Part of a small language model's weights: width 320.
Each number is 128 + 24 x the weight over its row's rms, rounded and kept within 0 to 255. Layers, rows and columns count from 0. The size above them is the row's rms in percent of the matrix's.

# layer 5 MLP up, 1152x320, rms 0.17, rows 751-913, columns 0-39
size [102  92  97  98  96  97 101 102  97  96  96  97  98  99  98  97  94 101 108 106 101  98 101  99 100  99  93 103  96  96 111 103  98 108  97 106  96 101 101 107 101 103 102 102 102  97 109 110 104  97  93  98  98 104  92 104  99  94  98 101  98  97 106  98 106  90  98 101  95  91  97 101 100 102  99 101  92 100 100 101  95  98 101  93  98 102  97 116 101 100  92  99 102  94 101 101 102  96  99 107  97 105  99 105 101  92  98 100  97 104 102  97 107  98 102 105  99  99  99 105  99 100 102 104  98  99  98  93  94 100 100  97  98 104  95  95  96  95  94  92 105 103 104 105 105 106  95  99  94 107  99  94 104  99 101 103  98 107 102  96 107  98  97]
[[115 111 111 121 107 123 137 121 131 143  93 133 123 179 167 110 128 124 138  74 140 139 104  93 140  99  89 133 145 165 110 135 129 137  76 126 158 161  95  91]
 [111 106 135 154 142 100 128 128 153  94 124 138 136 133 144 111 127 179 128 148 116 130  80  59 140 109 128  88 119 150 141 112 130 125 134 112 120 137  63 120]
 [109 125 141 135 151 117  93 108  77 135  76 129 113 127 123 120 171 114  84 126 113 117 149 114 141 145 147 108 110 149  99 117 117 158 115 162 170 169  88 138]
 [132 128 147 100 155 161 126 110 126 160 153  95 113 118 109 141 121 131 115  88 120 126 118 130 157 163 147 118 136 122 128 116 116 156 160 149 128 119 124 116]
 [158 108 144 121 130 144 111 147 155 156 163 135 170  93 118 126 132 109 113 165 106 133 125 135 179 121 126 106 133 103 116 121  95 148 158 104 180 145 136 137]
 [155 111 140 140 126 127 165 148 140 103 187 119 152 134 122 120 172 155  93 116 163 134 156 134 136 145 168 113 131 153 122 103 148 111  93  89 170 143 112 152]
 [ 97 127 113 109 145 104 124 112 128 126 145  96 134  95  94 143 118 159 155 166 133 152  95 114 137 130 134 109 113 182 118 131 130 116 128 153 129 131 149  91]
 [178 110 128 126  90 121 128 122 116 134 125 134 148 136 114 135 106 127 130 115 145 142 102  85 151 141 163  95 167 108 168 151 133 143 141 139 113 127 120  93]
 [133 112 102 133 100 157 119 146 161 106 166 146 154 121 137 160 167  97 174 101 135 102 113 136 184 127 144 113 136 118  87 117 131 111 139 153 118  54 142 108]
 [145 132 144 142 111 128 140 125 133 107 137 158 109 143 135 132 166 115 129 113 127 129 108 141 164 109 160  83  94  90 103 102  68 114 136 119 139 106 153 116]
 [151  66 122 158 109 159  45 119 123 139 185 136 161 133 130 167 162 136 144 182 117  87  99 133 117 134  94 163 165 176 158 100 111 190 120 167 124 125 128 110]
 [107 113 121  66 156 148 120 122 128 159 144  98 127 124 168 103 117 176 145 101 135 113 158 138 135 144 115 135 147 150 177 135 144 147 112 139 118 107 133 149]
 [107  99  75 114 168 163 139 128  87 139 128 102 118 110 151 158 114 118 108 124 123 117 106 131 103 146 127 163 165 135 135 106 134  99 130 116 132 112 114 120]
 [142 103 161 105 174  85 162 152 131 137 113 131 113 111 171  78 122 147 143 141 186 104 136 116 116 157 100 126 136 167 167 153 111 160 132 126 141 115 128 114]
 [ 84 130 169 123 101 101 126 162 138 126 111 155 148 150 145 130  78 146 140 104 129 116 139 138 113 120 132 113 110 129 147 164 122 168 145 137 132 137 170  53]
 [128 146 117  86 136 142 144 137 123 136 147 116  98 165 125 120 121 128 137 163 142 127 108 152 163  80 117 108 125 136 161 150 113 121  79  97  91  95 119 136]
 [134 115  85 156 137  69 132 156 136 124 101 112 124 147 121 136 114 139 179 121 114 117  96 176 112 162 118 152 123 176  87 105 102 155 119 160 138 152 103 155]
 [114 119 119 120 116 151 104 136  87 131 116 128 121 155 136 133 145 161 121 107 138 131 135 153 110 151  95  71  96 148 111 150 132 119 131 135  77 122 119 121]
 [100 140 118 169 118 139  96 150 103 118 143 164 144 117 119 146 135 107  81 129  91 139 149  97 130 104 149 124 137 128 141 111 103 116 132  93 153 137 122 126]
 [ 86 144 121 139 134 166 113 114 114  74 112 105 103 158 119 115 127 109  80 155 137 154  89 111 142 146 144 125 129 157 115 146 151 128 111 122 148 121 118 128]
 [136 144 102 152  97 190  57 122 118 166 129 170 128 120  84 159 120 114  97 159 150 151 150 100 173 128 148 134 110 122 121 116 128  88  92 109  98 143 118 114]
 [153 141 135 158 159  82 112 141 116  94 133  79  90 123 122  80 110 126  86 180 152 154 123  85 104 127 129 108 117 168 119 148 143 102 166 120 104 164 103 181]
 [149 128  55 123 134 113 141 148 110 120 125  80  91 111  82 118 105 146 126 144  93 155 134 111  96 139 104  89 117 141 116 119 139 150 154 144 127 116 118 109]
 [143  93 101  74 168  88 102 118 144 141 126  88  91 113 164 135  99 145 114 137 127 142 110 118 130 111 142 113 150 155 115 118 152 123 145 163 139 165  93 144]
 [108 158 118 139 157 106 172 114 145 123 103 127 127 127 117 111 142 140 130 124 130 178  91  81 104 145 115 129 150 137 132 110  95 114 138 122 122 160 117 117]
 [137 147 152 105  95 120 110 189 170 120  82 118 139 161  99 152 125 141 153 146 121  93 123 125 114 129 155 104 138 112 150 138 135  90 167 123 120  98 128 104]
 [193 114 108 137 150 157 117 116 115 146 136 141 123 140 141 121 144 105 129 128 142 111 124 112 126  94  77 132 162  99  97 133  93 135 114 140 114 121 132 116]
 [166 116 102 158 147 109 117 143 126 112 113 123 144 131 106 147 150 128 158 149 138 102  87 111 153 103  68 150 126 118 128 119 148 141 153 122  93 152  98 115]
 [142 111 130 170 110 101 130 126 172 125 111 120 135 152 105 129  86 111 117 156  98 119 129 156 109 102 139  84 111 127 136 156 120 143 159 194 111 142 114 122]
 [ 95 163  99 147  87 136 118 147 136 176 164 123 107 158 106 126 138 127 126 175 114 124 140 135 137 125 117 155 162 125 135 125 126 100  92 121 142 109 152 162]
 [138 101  92 103  98 123  55 139  95 108 140 150 139 125  96  98 126 171 110  93 120 103 115  92 126  85 134 117  76 126 141 110 129 128 114 147  96 109 103 116]
 [146 124 151 140 161 122 114 133 132 128 115 153 141 137 119 115  93 142 140 157 116 108 134 136 159  99 163 116 165 143 135 149  82 144 156 117 153 122 128 118]
 [115 141  87 148  96 136  96 140 162 124 123 177 116 176 131 149 131 105 116 112 108 158  95 126 147 125 110 181 105 139 105 155 159 117 129 115 128 142 113 145]
 [168 113 125 110 110 127 152 116 105 133 170 126 144 149 139 145 120  74 108 141 137 120 109  97 151  95 137 155 143 144 146 154 108 112 143 197 154 128 100 120]
 [119 131 100  89 117  91 156 145 138 138 119  96 100 103 119 106 152 126 129 151 141 162 155 153 108 135 112 130 130 166 120 137 136 122 144 182 154 130 116  98]
 [125 150 121 142  91 180  91 183 111 132 143 133 198 128 107 166 123 122 190 117 101 154 133 169 103 105 111 130 117 120 100 105 119 119  98 161  90 125 137  97]
 [140 123 179 130 136 122 132  69 137 136 154 123  85 160  94 141 123  96 140 153 127 125 149 162  86 156 129  91  85 158 140 202 139 133 108 172 142 119 120 155]
 [139 102  99 116 147  87 128  75 122 135 142 171 121 129 178 134 133 119 129 113  76  97  85 101 160 136 121 159 123 162 131 133 133 132 105 156 130 164  78 136]
 [112  91  73 137 107 124 159 129 158 178 145 137 150 105 142  76 121 121 146 137 145 105 143 116 131 160 144 149 116 111 112 123 145 149 101 137  96 127 178 144]
 [161 152 133 125 135 114 152 115 133 114 158 151 153 117 160 118  88 131 159 112 145 137 149 140 119 136 164 159 135 189 163  99 108 151 152 108 129  95 119 133]
 [152 115 120  93 134 141 121 104 144 167 153 111  69 111 142 139 155 115  84 114 125 122 122 128 136  86 137  99 126 122 138  99 119  84 133 139 113  90 132 111]
 [147 123 151 149 116 150 133  86 120 138  91 122  77 154 132 128 141  67 143 138 131 101 130 128 142 134 116 108 147 121 105 151 116 141 105 136 159 146  83 133]
 [148 123 136 146  74 101  95 113 120 156 104 157 131 130 163  92 137 119 132 107 121 106  75 124 154 121 109  74 159 110 152 110  89 155 131 118 120 127 104 128]
 [123 107 176 100 136 115 124 102 112 106 129  77 134 129 145 137 155 139 149 189 129 129 128 134 129 132 153 121 125  83  89  97 159 104 113 130 124  60 148 122]
 [ 89 106 127 115 149 138  80 103 120  97 139 101 116 137 148 177 151 103 159 115 150 138 112 116 122  90 157 131 140 109 142  79 109 137 123 122 176 114 131 127]
 [122 163 129  72 109 144 139 104  76 107 107 151 117 115 124 139 119 132 166  99 134 150 170 150 120 130 117 119 110 124 177 105 148 111 138 110 161 162 147 120]
 [ 93 100 121 123 137 131 138 129  95 115 146 100 122 137 113 119 146 118 107  95 149 129 106 151 149 121 121 115  77 181 139 116  83 150 145 137 104 136 103 145]
 [ 99 116 145 112 116 103  81 147  84  77  94 175 105 130 131  97 138 134 116 121 104 143 164 125 119 126 139 109 163 104 173 136 116 172 107 111 122  99 125  99]
 [113 131 134  70 184 154 119 110 117 138  92 146 131 108 121  77 110 107 121  89 119 177 128 120 141 140  93 145 163 118 142 120 124 151 142 188  93 111 118  92]
 [139 154 111 127 141 160 121 131 121  91 128 116 137  98 108 149 105 140  91  83 124 120 127 125 116 122 156 117 152 163 152 107 131 139 100 121 130 121 139 128]
 [102 133  99 122 129 106 136 150 139 150 117 114 163 159  83 138 137 110  99 101 148 110 127 131 192 129 181 156 104 103 160 119  74 133 140 169 150 142 149 172]
 [132 135 142 117 158 155 109 140 137 158 129 116 100  88 100 112  92 106 127 160  83 141 165 119 148 134 130 117 144 116 132 123  98 139 124 145 152 119 160 136]
 [106 125 156 146 140 134 153  75  91 116 147 149 105 139 132  96 138 116 118 136 121  98 138 134 131 174 105 181 122 171 127 114  59 133 118 150 115 114 121 162]
 [148 161 119 119 101 110 120 178 131 112 105 137 121  83 118 131 129 142 142 109  93 127 126 116 143 136 115 126 135 162  94  93 109 132 111 156 144 179 118 124]
 [180 123 125 152  85 109 122 153 147 161 122 142 138 141 131 107 135 123 112 112 115  87 136 124 167 125 148 122 133 100 141 172 140  87 117 135 135 144 135 158]
 [129 152  93 112 127 120 158 141 124 119 113 140 159 153 154 127 129 128 128 105 145 202 153  91 154 134 111 111 127 119 130 129 145 113 143 103 132  98 117  93]
 [125 118 131 114 123 143 167 122 145 116 108 114 157 107 161  98 135 124  71 141 133 159 173 113  61 179 121 113 130 109 174 154  93 114 124 104 129 104 108 153]
 [112 159 104 119 158  98 123 140 127 170 107  81 138 124  97  67 136 131  97 140 155 164 151 129 150 166 104 114 156 131 170 121 163 114 157 112 147 136 140  92]
 [ 97  94 106 123 124 108 132 137 145 103 118 119  96 139 162 129 109 157 114 108 124 123 144 118 127 145 138 129 158 117 142 100  89 133 140  52 120  98 139 126]
 [130 146 150 132  81 116 137 154 161 159 136 154 135 136 150 155 168 156  98  96 133 173 131  83 101 137 123 130 145 132  84 131 164  82 132 150  89 139 118  88]
 [162 130 141 145 143 118 101  78 116 101 118 135 114  99 134 112 158 141 126 134 129 138 139  91 126 115 144 156 183 130 123 128 131 145 162  99 179 134 155 107]
 [103 106 148 137  91 141 121 147 122 129 138 113 110 143 136 117 127 121 113 144  87 140 133 112 128 131 156 123 125 112 109 142 114 142 122 161 125  86 109 138]
 [121 127 104 130 127  83 118 101 144  97 112 147 107 100 144 174 121  88  93 169 146 115 141 121 148 122 105  73 155  90 115 122 185 129 114 125 106 115 146 141]
 [168 126 128  86 157 124 118 122  99 116  98 145  80 140 109  93 146 133 135  81 125  67 116 185 116 143 144 126 107 144 117 115 146 132  81 135 122 122 113 116]
 [151 110 100 113 100 149 111  95 111 145 149 142 172 130 115 145 150 140 135  68 118 155 103 153 132 111 142 180 111 155 118 168 124 162 119 126  84 146 150 102]
 [113 135 109 116 135  86 137  95 158 159 105 118 143 117 121  86 102 151 129 111 144 160 149 100 127 117 135 122 142 105 170 131 156 151 119 178 115 147  95 110]
 [ 93 114 129 127 140 106 148 165 137 127 131 123 114 136 149  91 116 135 146 109 141 147 102 113 175 175  96  99 135 132 116 123 128 135 123 113 152 159  83 134]
 [148 134 105 137 135  97 145 112 130 159 127 120 120 120 105 113 158 146 165 148 146 120 125 143 138  94 102 145 172 141  93 116 104 121 107 117 108 131 128 152]
 [116 176 158 130 149 116  97  88 136 136 139 125 162 142 101 126 110 115 112 123 141 145 144 141 125 132 157 158 123 140 153 122 117 206 120 113 135 151 104 130]
 [124  84  97 138 133 133 138 127 166 111 111 130 175 108 105 110  96 162 148 163 162 104 119 134  68 142 118 111 142  71 157 132 118  79 148 135 109 112 136 133]
 [146 131  91 119 179  75 147 109 101 109 115 148 175  73 132  97  97 107 149 127 124 130 174 140 100 128 135 107 154 131 117 157 185 145  79 152 181 101 101 119]
 [135 100 121 104 105  63 113  90 114  89  95 129 167 135 163 154 121 145 121  98 107 145 115 159 112 105  88 139 146  89 143  96 155 136 102  80 134 119  98  78]
 [105 102 110 134 131 121 108 121 120  98 151 121 112  80 126 154 121 130 121 124 153  87 168 143 166 153 118 155 142 145 138 108 102 148 136  84 144 126 153 127]
 [127 122  67 154 115 157 106 101 125 122 136  93 123 157 154 109  61 156 136 113 120 136 125  96 153 101 157 126 122 146 130 128 110 100 142 169 142 117 115  83]
 [119  93 144 132 158 133 165 115 121 131 113 131 137 127  89  89 119 135 136 107 166 123 103 131 146 152 111  78 114 149 112 157 103 151  83 140 116 150 134 139]
 [108 138 134 118  98 102 143 117 136 119 107  98 126 101 124 151 133 107 128  98  93 101 128 112 126 148 130 154 131 123 107 127 100 118 120 103 190 141 126  98]
 [143  87 144 114 138  88 109 119 113 105 111 169 138  61 118 104 113 125 145 151 137 130 125 101 106 117 177 123 164  99 142 131 155 105 134 153 102 140 142 127]
 [188 126 151 133  97 122 159 171  80 124  95 145 151  79 115 125  91 109 150 121 132 142 147 131 142 120 111 152 107 120 100 120 127 131 131 107 147 120  87  83]
 [118 115 144 126  78 129 125  97  87 106 118 108 170 119 130 110 123 119 117 116 123 165 138 130 146 119 137 109 100 108 152  82 109 130 156 104 175 131 120 124]
 [138 104 138 136 169 118 147 143 100 117 139 150 157 161 120 130 146 154 162  97 159 116 109 103 115 133  87 151 131 103 114 136 150 113 144  79 127  63 104 112]
 [127 126 129 145 141 134 136  46 121 115 104 121 107 120 140 116 124  86 118 134 130 103 123 149 115 148  98 153 133 119 143 139  85 137 116 120  83 157 119  96]
 [114 111  89 103 107 113 133  83 141 103 134 145 117 120  86 176 122 143 106 153 108 140  96 120 114 139 124 118  86 156 141 117 132 113 114 128 123 141 141  97]
 [151 104 132 152 116 141 110 110 147 125 127 141 112 146  98 164 151 128  97 155 140 113 113  86 177  73 149 136 131  97 140 125 134 121 149 100 128 129 121 140]
 [113 146  97 132 168 144 113 100 129 132 115 130 127 106  99 131 138  83 136 111 145 114 115 120 151  94 102 106 141 132 150 141 136 143 126 143 124 139 119 136]
 [132 109 181 151 131 150  82 149 124 150 101 134 105 121 140 153  76 132 163  83 158  93 146 122 141 128 150 144 144 110 139 123 117 115 126  88 134 114  98 187]
 [ 92 119 129 106 114 137 158  88 111 183 162 140 143 146 145 131 106 135 138 112 117 167 158 111 122 113 132 164 133  57 179 118  95 115 104 153 101 145 110 114]
 [118 134 118  55 148 185 138 152 102 140 130 112 156  90 132 118 132 102 124  98 146 121 123 136 128 151 123 126 155 152 101  74 143 117 136 143 141 107 114 151]
 [ 80 128 126 129 140  93 159 158 138 159 113  40 122 134 107 133 130 122 151 130 136 116 160 117 145 143 136  95 127 150 124  92 152 147 132 130 127 119 110 154]
 [185 108 149 111 130  95 135  87 116 141  81 120 158 115  96 146 143  92 106 137 125 146 112 136 139 130 120 134 126  90 136 142 105 134 124 112 144 167 142 110]
 [117 128 139 153 123 110 152  88 143 142  94 136 132 108 151  79 151 115 138 134 150 148 105 143 144 130 122 171 131 127 142 149 138 136 118 161 180  90  79 150]
 [163 147 150 175 129 113 132 109 158 156 131 127 120 142 107 148 134 100 135 162 140  83 103 160 113 101 124 165 125  92 144 209 148 145 148 155 121 123 130 148]
 [142 138 124 134 137 139  84 113 120 113 129 116  94 170 141 104 170 110 152 154  93 134 176 149 120 143 121 133 127 127 110 145 118 101 132  76 155 135 111 176]
 [138 108  93 123  89 129 149 139 124  84 125 126 150 111 108 163 120 143  76  87  79  87 120 163 143 174 165 115 144 127 146 142 137 133 133 139 108 132 159 145]
 [118 161 125 156 109 116 119 118 141 158 125  97 107 122  77 117  82 114 152 150 157 154 142  94 111 116 148 100 117  72 105 134  95 113 160 123 154 139  86  87]
 [164 115  88 106 135 117 101 105 207 145 173 148 106  80 155 108 148 125 123  88 132 105 125 106 149 157 136 111 119 116 133 142 113 127 108 110 151 141  74 115]
 [144 125 135  86 140 137 141 115 108 117 136 112 129  96 145 171 149 151 107  56 119 139 144 138 122 138 104 111 168 126 133 143 124 113 114 129 149 113 127 134]
 [154  77 101 144 151 142 160  88 128 140 140 132  85 120 129 118 147 129 129  96 101 152 127 184 112 123 135  91 133 101 127 110 145 131 106 152 132 135 119 127]
 [ 83 110 124 159 172  95 150 159 133  87 142 102 110 148 104 119 133 136  60 159 102 130 105 124  66 156 155 117 124 153 135 176 128 128 115 112 109 138 139 154]
 [130 130 110 110 132 117 139 112 112 121  97 122 142  89 152 120 111 118 107 137 115 118  82 121 131 115 140  98  96 114 110 104 148  93 104  96 106  83 153 153]
 [149 108 130 129 107 108 160 117  90 154 124 113 146 180 145 143 111 139 134 133 161 129 101  95 134  93 124 154 142 132 114 105 179 119 134 117 102 142  91 121]
 [141  72 122 114 165 132 145 112 147 148 139  98 120 147 106 115 159 111 142 128 148 152  99 159 118 160 116 139  93 130 146 139  70 118 112 115 154 125 100 113]
 [133 116 105  93 105  93 101 126 129 136 130 133 136 151 133 107 158 147 164 120 135 119 118 144 152 120 134 132 111  84 131 135  87 163 119 168 134 112 135 103]
 [127 132 107 139 125 179 141 156  98 160 172 163 129 139 113 126 146 102 148 153  63 128 104  55 131 139 155  96 104 135  87 143  83 131 150 138 134 113 156 111]
 [154 122 113 114 150  99 137 116 161 144 158 137 112 147 125 116 114 132 161 109  95 159 128 134 114  68 129 127 116 131 105  98 138 125 140 124 113 117 108 142]
 [146 148 108 128 135 136 129 140 168 152 154  95 117 113 128  66  92 164 127 142 146 117 138 107 119 187 143 174 135 178 123 103 109 164 154 131 115 119 112 105]
 [136  79 104  70 182 130  87  92 106 149 124 129 136 120 152 109  62 153 105 160 127 125 178 122 115 140 137 160 123 117 138  71 162 104 115 143 166 130  98 158]
 [135  87 128 115  89 142 162 162 154 136 113 101 114 116 156 119 132 121 130 131 110 116 111 135 122 147 188 133 152 111  92 117 137 124  94  97 133 149 158 133]
 [137 120 136 176 168 101 158 108 127 101 108 107 105 159 104 139 100 103 154 118 141 109 128 146 137  99 134 152 154  87 126 107 126 125 161 130 122 144 144 178]
 [154 132 131 102 136 165 105 102 112 127 142 142 131 153 137 118 133 123 133 115 125 126 135  73 137 105 129 103 164 110 101 112 121  73 137 114 127  98 132 141]
 [ 91 134 105 147 129 142 139 123 139 134 117 100 163 141 115 100  89 107 148 144 118 128 121 124 110 127 142 136 155 135 151  64 109 216 113 145 120 107 116 149]
 [114  63 109 124 185 134 113 109 119 155  88 122 117 123  83 157 127 127  95 136  83 147 133 151 154 134  91  99 130 110 112  93 116 127 155 120 116 164 161  89]
 [122 143 148 164 124  96  93  74 121  96 164 121 126  77 151 119 171 142 128 123 141 132 144 150 143 164 144 149 176  89  93 122 148 133 121  89 126 131 128  81]
 [144 112 137 149  69 139  95 118  75 132 148 134 144 150  92 123 161 120  95 181 114 148 113  89 151 122 166 128 129 127 133 119 147 102 109 152 121  81 137 106]
 [124 176 141 124  76 115 155 145 138 136 132 112 158 142 133 107 125 125 114 142 129 115 130  97 153 147 116 145 137 118 143  73 141 112 146 121 142 113 153 149]
 [109 123 174  76  97 142 156  93 161 107 124 145 169 130 120 108 116 138  88  80 153 128 151 160 121 142 148 128  82 140 115 173 147 177 139 127  96 172  97 116]
 [172 126 153 151 155  95 137  79 162 147 148 107 133 128 174 126 115 113 157 147 136 131  96 115 124 132  98 137 124 135 111 139 105 107 114 126 181 142 115 105]
 [132 139 152 116 121 147 126 100 169 138 117 162 138 161 142 119 115 155 106 107 132 114 142 104 123 144 112 114 103 150 109 130  98 166 168 132 101 126 120 109]
 [ 98  94 140 137 133 126 135  92 124 144 100 123 131 134 143 159 118 167 144 153 139 121 130 149 107 113 118  91 165 165 127 138 139 159 140  95 142 139 132  79]
 [106 180 139 116 156 138 149 166 156 162 118 113 123 130 175 120  93 151  92 138 109 133 135 122 161 125 116 116 110 119 122 108 175 118 134 148 117 139 146 108]
 [126 150 124 127 120 119 108 118  89 112 167 151  58 100 103 130 138 117 129 121 163 149 123 131 145 120 177 124 117 112 112  90  81 123 146  67 148 127 144 122]
 [152 123 148 115 110  74 128 141 123 126 104 127 157 126 114 175 111 141 113 149 129 101 131 136 106 117 139 163 181 161  99 107 119 125 140 133 141 116 116 113]
 [ 92 144 113 119  87 126 124  97 171 112 132 156 136 147 109 107 130  99 103 113 139 134  83 104 103 157 130 117 104 145 104 138 134 162 120 138 188 129 163 136]
 [104 171 113 109 114  81  94 123 128 113 150  82  74 128 119 160 178 123 141 128 116 130 102 153 146 146 139 189 129 125  82 130 111 118 109 106  93 148 120  80]
 [125 124 132  98 173 145 111 135 156 138 108 124 147 138 134 155 137 128 179 105 121 151 126 123 119 144 114 138 134 152 153 119 132 173  98 135 127 158 152 170]
 [160 114 153 141 136 131 148 104 118  88 127 109  97  90 108 123 156 137 134 155 122 169 171 137 179 153 145 164 129 120 117  90  88 146 146 114 126 152 132 149]
 [143 139 128 137 108  86 124 129 109 108 129  86 141 168 149 111 125 113 130 134 115 138 136 125 147 129 147 125 129 146 108 133 147 118 129 117 116 157 104 126]
 [140 133 152  95 129 116  90 122 121 101 135 136 144 102 127 124 167  89  93 170 143 126 147 103 160 101 113 134 140 103 134 104 149 130 182 112 132 113 157 129]
 [160 164 103  93 119 122 118 136 163 130 109 110  83 135 122 113 135 139 123 142 129 154  67 129  93  92 155  83 106 139 167  76 138 107 105 180 121 115 133 131]
 [177 149 143 138 113 158 145 147  96 118  83  72  74 146 119 142 135 131 173 128 155 122 137 143 160  96 120 153 160 138 159 114 106 169 138 118 108 122 175 119]
 [198  79 152 112 107 137 137 122 158 116 126 138 170 134 177 164 138 115 126 156 116 147 119 137 122 135 108 159 130 112 102 117 107 197 140 113  65 122 191 115]
 [161 164 148  88 114 122 113  91 110  70 153 162  79 156 134 125 151  95 131 117 118 109 120  91 114  91 123 134 114 163 128 168 135  90 136 181 101 151 125 123]
 [138 112 111 132 126  78 131 128 155 147 135 171 128 104 162 168 152 137 122 122 130  99 130 132 184 130 136 174 133 134 128 112 146 130 150 151 169 108 139 123]
 [100 120 152 140  95 145 158 144  91 142 128 166 149 134 101 128 151 161  98  92 134 147 118 156 158 138 135 127 113 129 150 149 120 118 141 133 127 186 173 131]
 [ 81 178 120  73 110  79 113 131 182 120 142 103 162 104 142 144  98 174 148 116 164 186 160  67 146 140  96 137 131 126  95 156 116 129 128  89 135 118 106 102]
 [147 154 109 111 112 122 149 110 122 133 108 109 146 136  97 115 119 129  96 153 104 150 130 105  96 144 154 135 118  99 138 108 153 142 115 113 153 152 109 147]
 [107 120 140 132  89 183 123 123 144 127 151 134 156 126 106 136 156  87 164  67 123 168 162  95 157 114 152 130 122  98 111 109 130 117 100 100 173  88 105 124]
 [164 141 122 115 127 141  97 154 128 111 129 124 122 137  81 134 196 119 151 149 122 123 152 114 171 207  83  90 155 100 110 160 129 162 131  98 154 102 115 108]
 [126  91  69 115 133 128  88 135 129 101 137 126  72 146 126 126 134 154 136 124 126 168 108  87 119 161 134 143 118  96 136 105 117 186  89 149 104 178 109 167]
 [ 98 117 108 109 143 151 106  82  83  92 129 146 109 140 135 128 114 158 111 116 121 167 137  97 198 130 149 152 127 124 119 162 155  91 142 147 123 120 186 102]
 [138 156 132 131 107 113 162 116 122 110  99 106 104 103 131 154 108 150 144 111 139 140 133  99 131 100 117 157 124 147 133 177 106  98  92 139 154 133  97 145]
 [112 183 120 145 125 109  87 129 151 172  94 146 166 154 118 104 100 121 126 142 141 151 111 143 113 111 133 125 146 150 103 173 192 114  98 142 130 116 117  89]
 [165 155 147 122 116 174 111 120 120 118  81 167 100 138 116 146 148 109 160 118 121 167 159 131 169 104 147 156 149 108 115 136 121 185 107  79 137 112 122 113]
 [ 90 130  86 146 111  95 161 121 116 164 214 143 148 129  93  99 106 170 112 130 176 176 112 113 155 141 116 148 114 166 139 112 129  87 141 107 132 105  92 119]
 [129 124 141 115 144 136  93  95 119 116 107 130  48 105 133 124 142 169 136 140 117 149 124 123 160 128 144 102 108 159 110 146  91 107 139  82 121 136 166 160]
 [121  92 128 129 163 125 109 158 118 150 151  89 165 108 106 123 116 129 143 156 151 140 142 160 160 145 168 123 126 130 123  87 131 172 145  89 139 173 113 130]
 [122 124 141 102 155  95 108 118 107 142 139 115 138 119 155  75 175 106 126 151 142 140 127 135 123 138 128  87 118  69 124 130 112  97 124 150 134 133  91  80]
 [128 127 126 115 112 125 120 129 111 139 134 161 170 148 130 123 117 171 204 104 131 103 114 151 182 114 154 131 120 135 148 117 124 139 112  82 119 156 127 149]
 [134 130  96 151 121 202 101 135 104 137 129 101 122  88  68 126 135 123 137 188 114 123 103 124 179 118 153 124 126 141 123 135 147 124 116 128 136  95 135 142]
 [127  81  91 108 170 143  89 100 113 133 117 133 127  97 124 115 108  95 138 133 126 162 152 127 122 105 169 135 126 139 107 137 128 108 153  61 164 116 150 104]
 [105 101  99 164 156 119 156 113 123  75 150 114 153 156 104 113 132 131 140  88 150 107 117 147 111 129 142 134 128 130 133 165 129 156 122 165 115 176  80 133]
 [151 139  89 105 163 149 127 165 151 117 129 130 111 149 110 129 129 154 131  97 124 105 166 133  98 157 123 141 160 150 151 144 128 112 130 123 141 113 159 141]
 [127  94 125 147  81 108 119 148 121  95 126 169 146 138  77 102 132 150 141 118  95 158 110 128 135 139 150 119 141 123 145 137 164 116  89  86  98 107 115 111]
 [189 121 115 103 133 118 121 109 148 107  99 124 106 127 121 169 120 136 112 119 135 151  95 144 104 101 139 114 146 131 148 178 133 115 125  98 139 128 146  95]
 [ 85 127 138 160  84 144 102 158 139 142 131 132 142 119  90 168 141  89  78 127  86 138  89 124 130 112 136 110 139 121  78 147 147  87 143 135 146 145 131 124]
 [163 130 132 176 121 129 163  94  93 120 143 154 124 145 151 139 125 122 162 108 133  74 106 116 125 141 116 155 101 161 131 133 113 120 140 124 127 152 114 110]
 [136 144 119 126  86 111 106 145 129  84 142 136  99 119  82 120  95 112 129 145 100 147 125 127  92  96 130  86 100 114  98 100 173 115 156  93 155  96 129  92]
 [119  99 161 140 103 117 128 132 110 112 114 140 129 140 169 140 148 123 173 104 143 154 119 126 125 191 134 104 133 113 109 156 114 173 133 100 104 118 121 142]
 [ 89 112  91  52 134 124 152 131  88  86 152  98 159 133 155 130 100 155 108 147 103 152 130 138 127 163 139 111 174 122 107 128 155 122 137 153 102 113 200 126]
 [ 98 118 137 132 185 152 107  81 154 149 126 102 145 173 144 172 102 131 110 110 179 125 131 147 148 143 114 120 124 146 110 111 142 120 114 144 128 119 105 129]
 [145 127 110 107 130 107 127 147 113 188 121  42 142 136 135 164 108 170 101 126 124 133 132  99 120  86 116 104 139  94 150 140  99 113 137 129 133 100 126 127]
 [ 86 154 150 139 124  99 134 117  83 167 126 128 113  85  97  99 175 125  87  77 147 121 112 157 140 117 144 160 107 132 165 141 113  92 158 140 134 124 163 106]
 [171 114 104 153  59 122 156 112 151 112 153 101 147 119 117 145 162 133 140 140  98 134 119 170 100 144 124 140 115  89 124  96 158 118 124 130 104 119 149 119]
 [126 154 156 136 111 142 146 131 131 107 114 123 143 157 125 116 153 140  79 135 137 147 111 112 147 131 116 155  81 122 101 137 131 147 129 141 133 131  94  98]]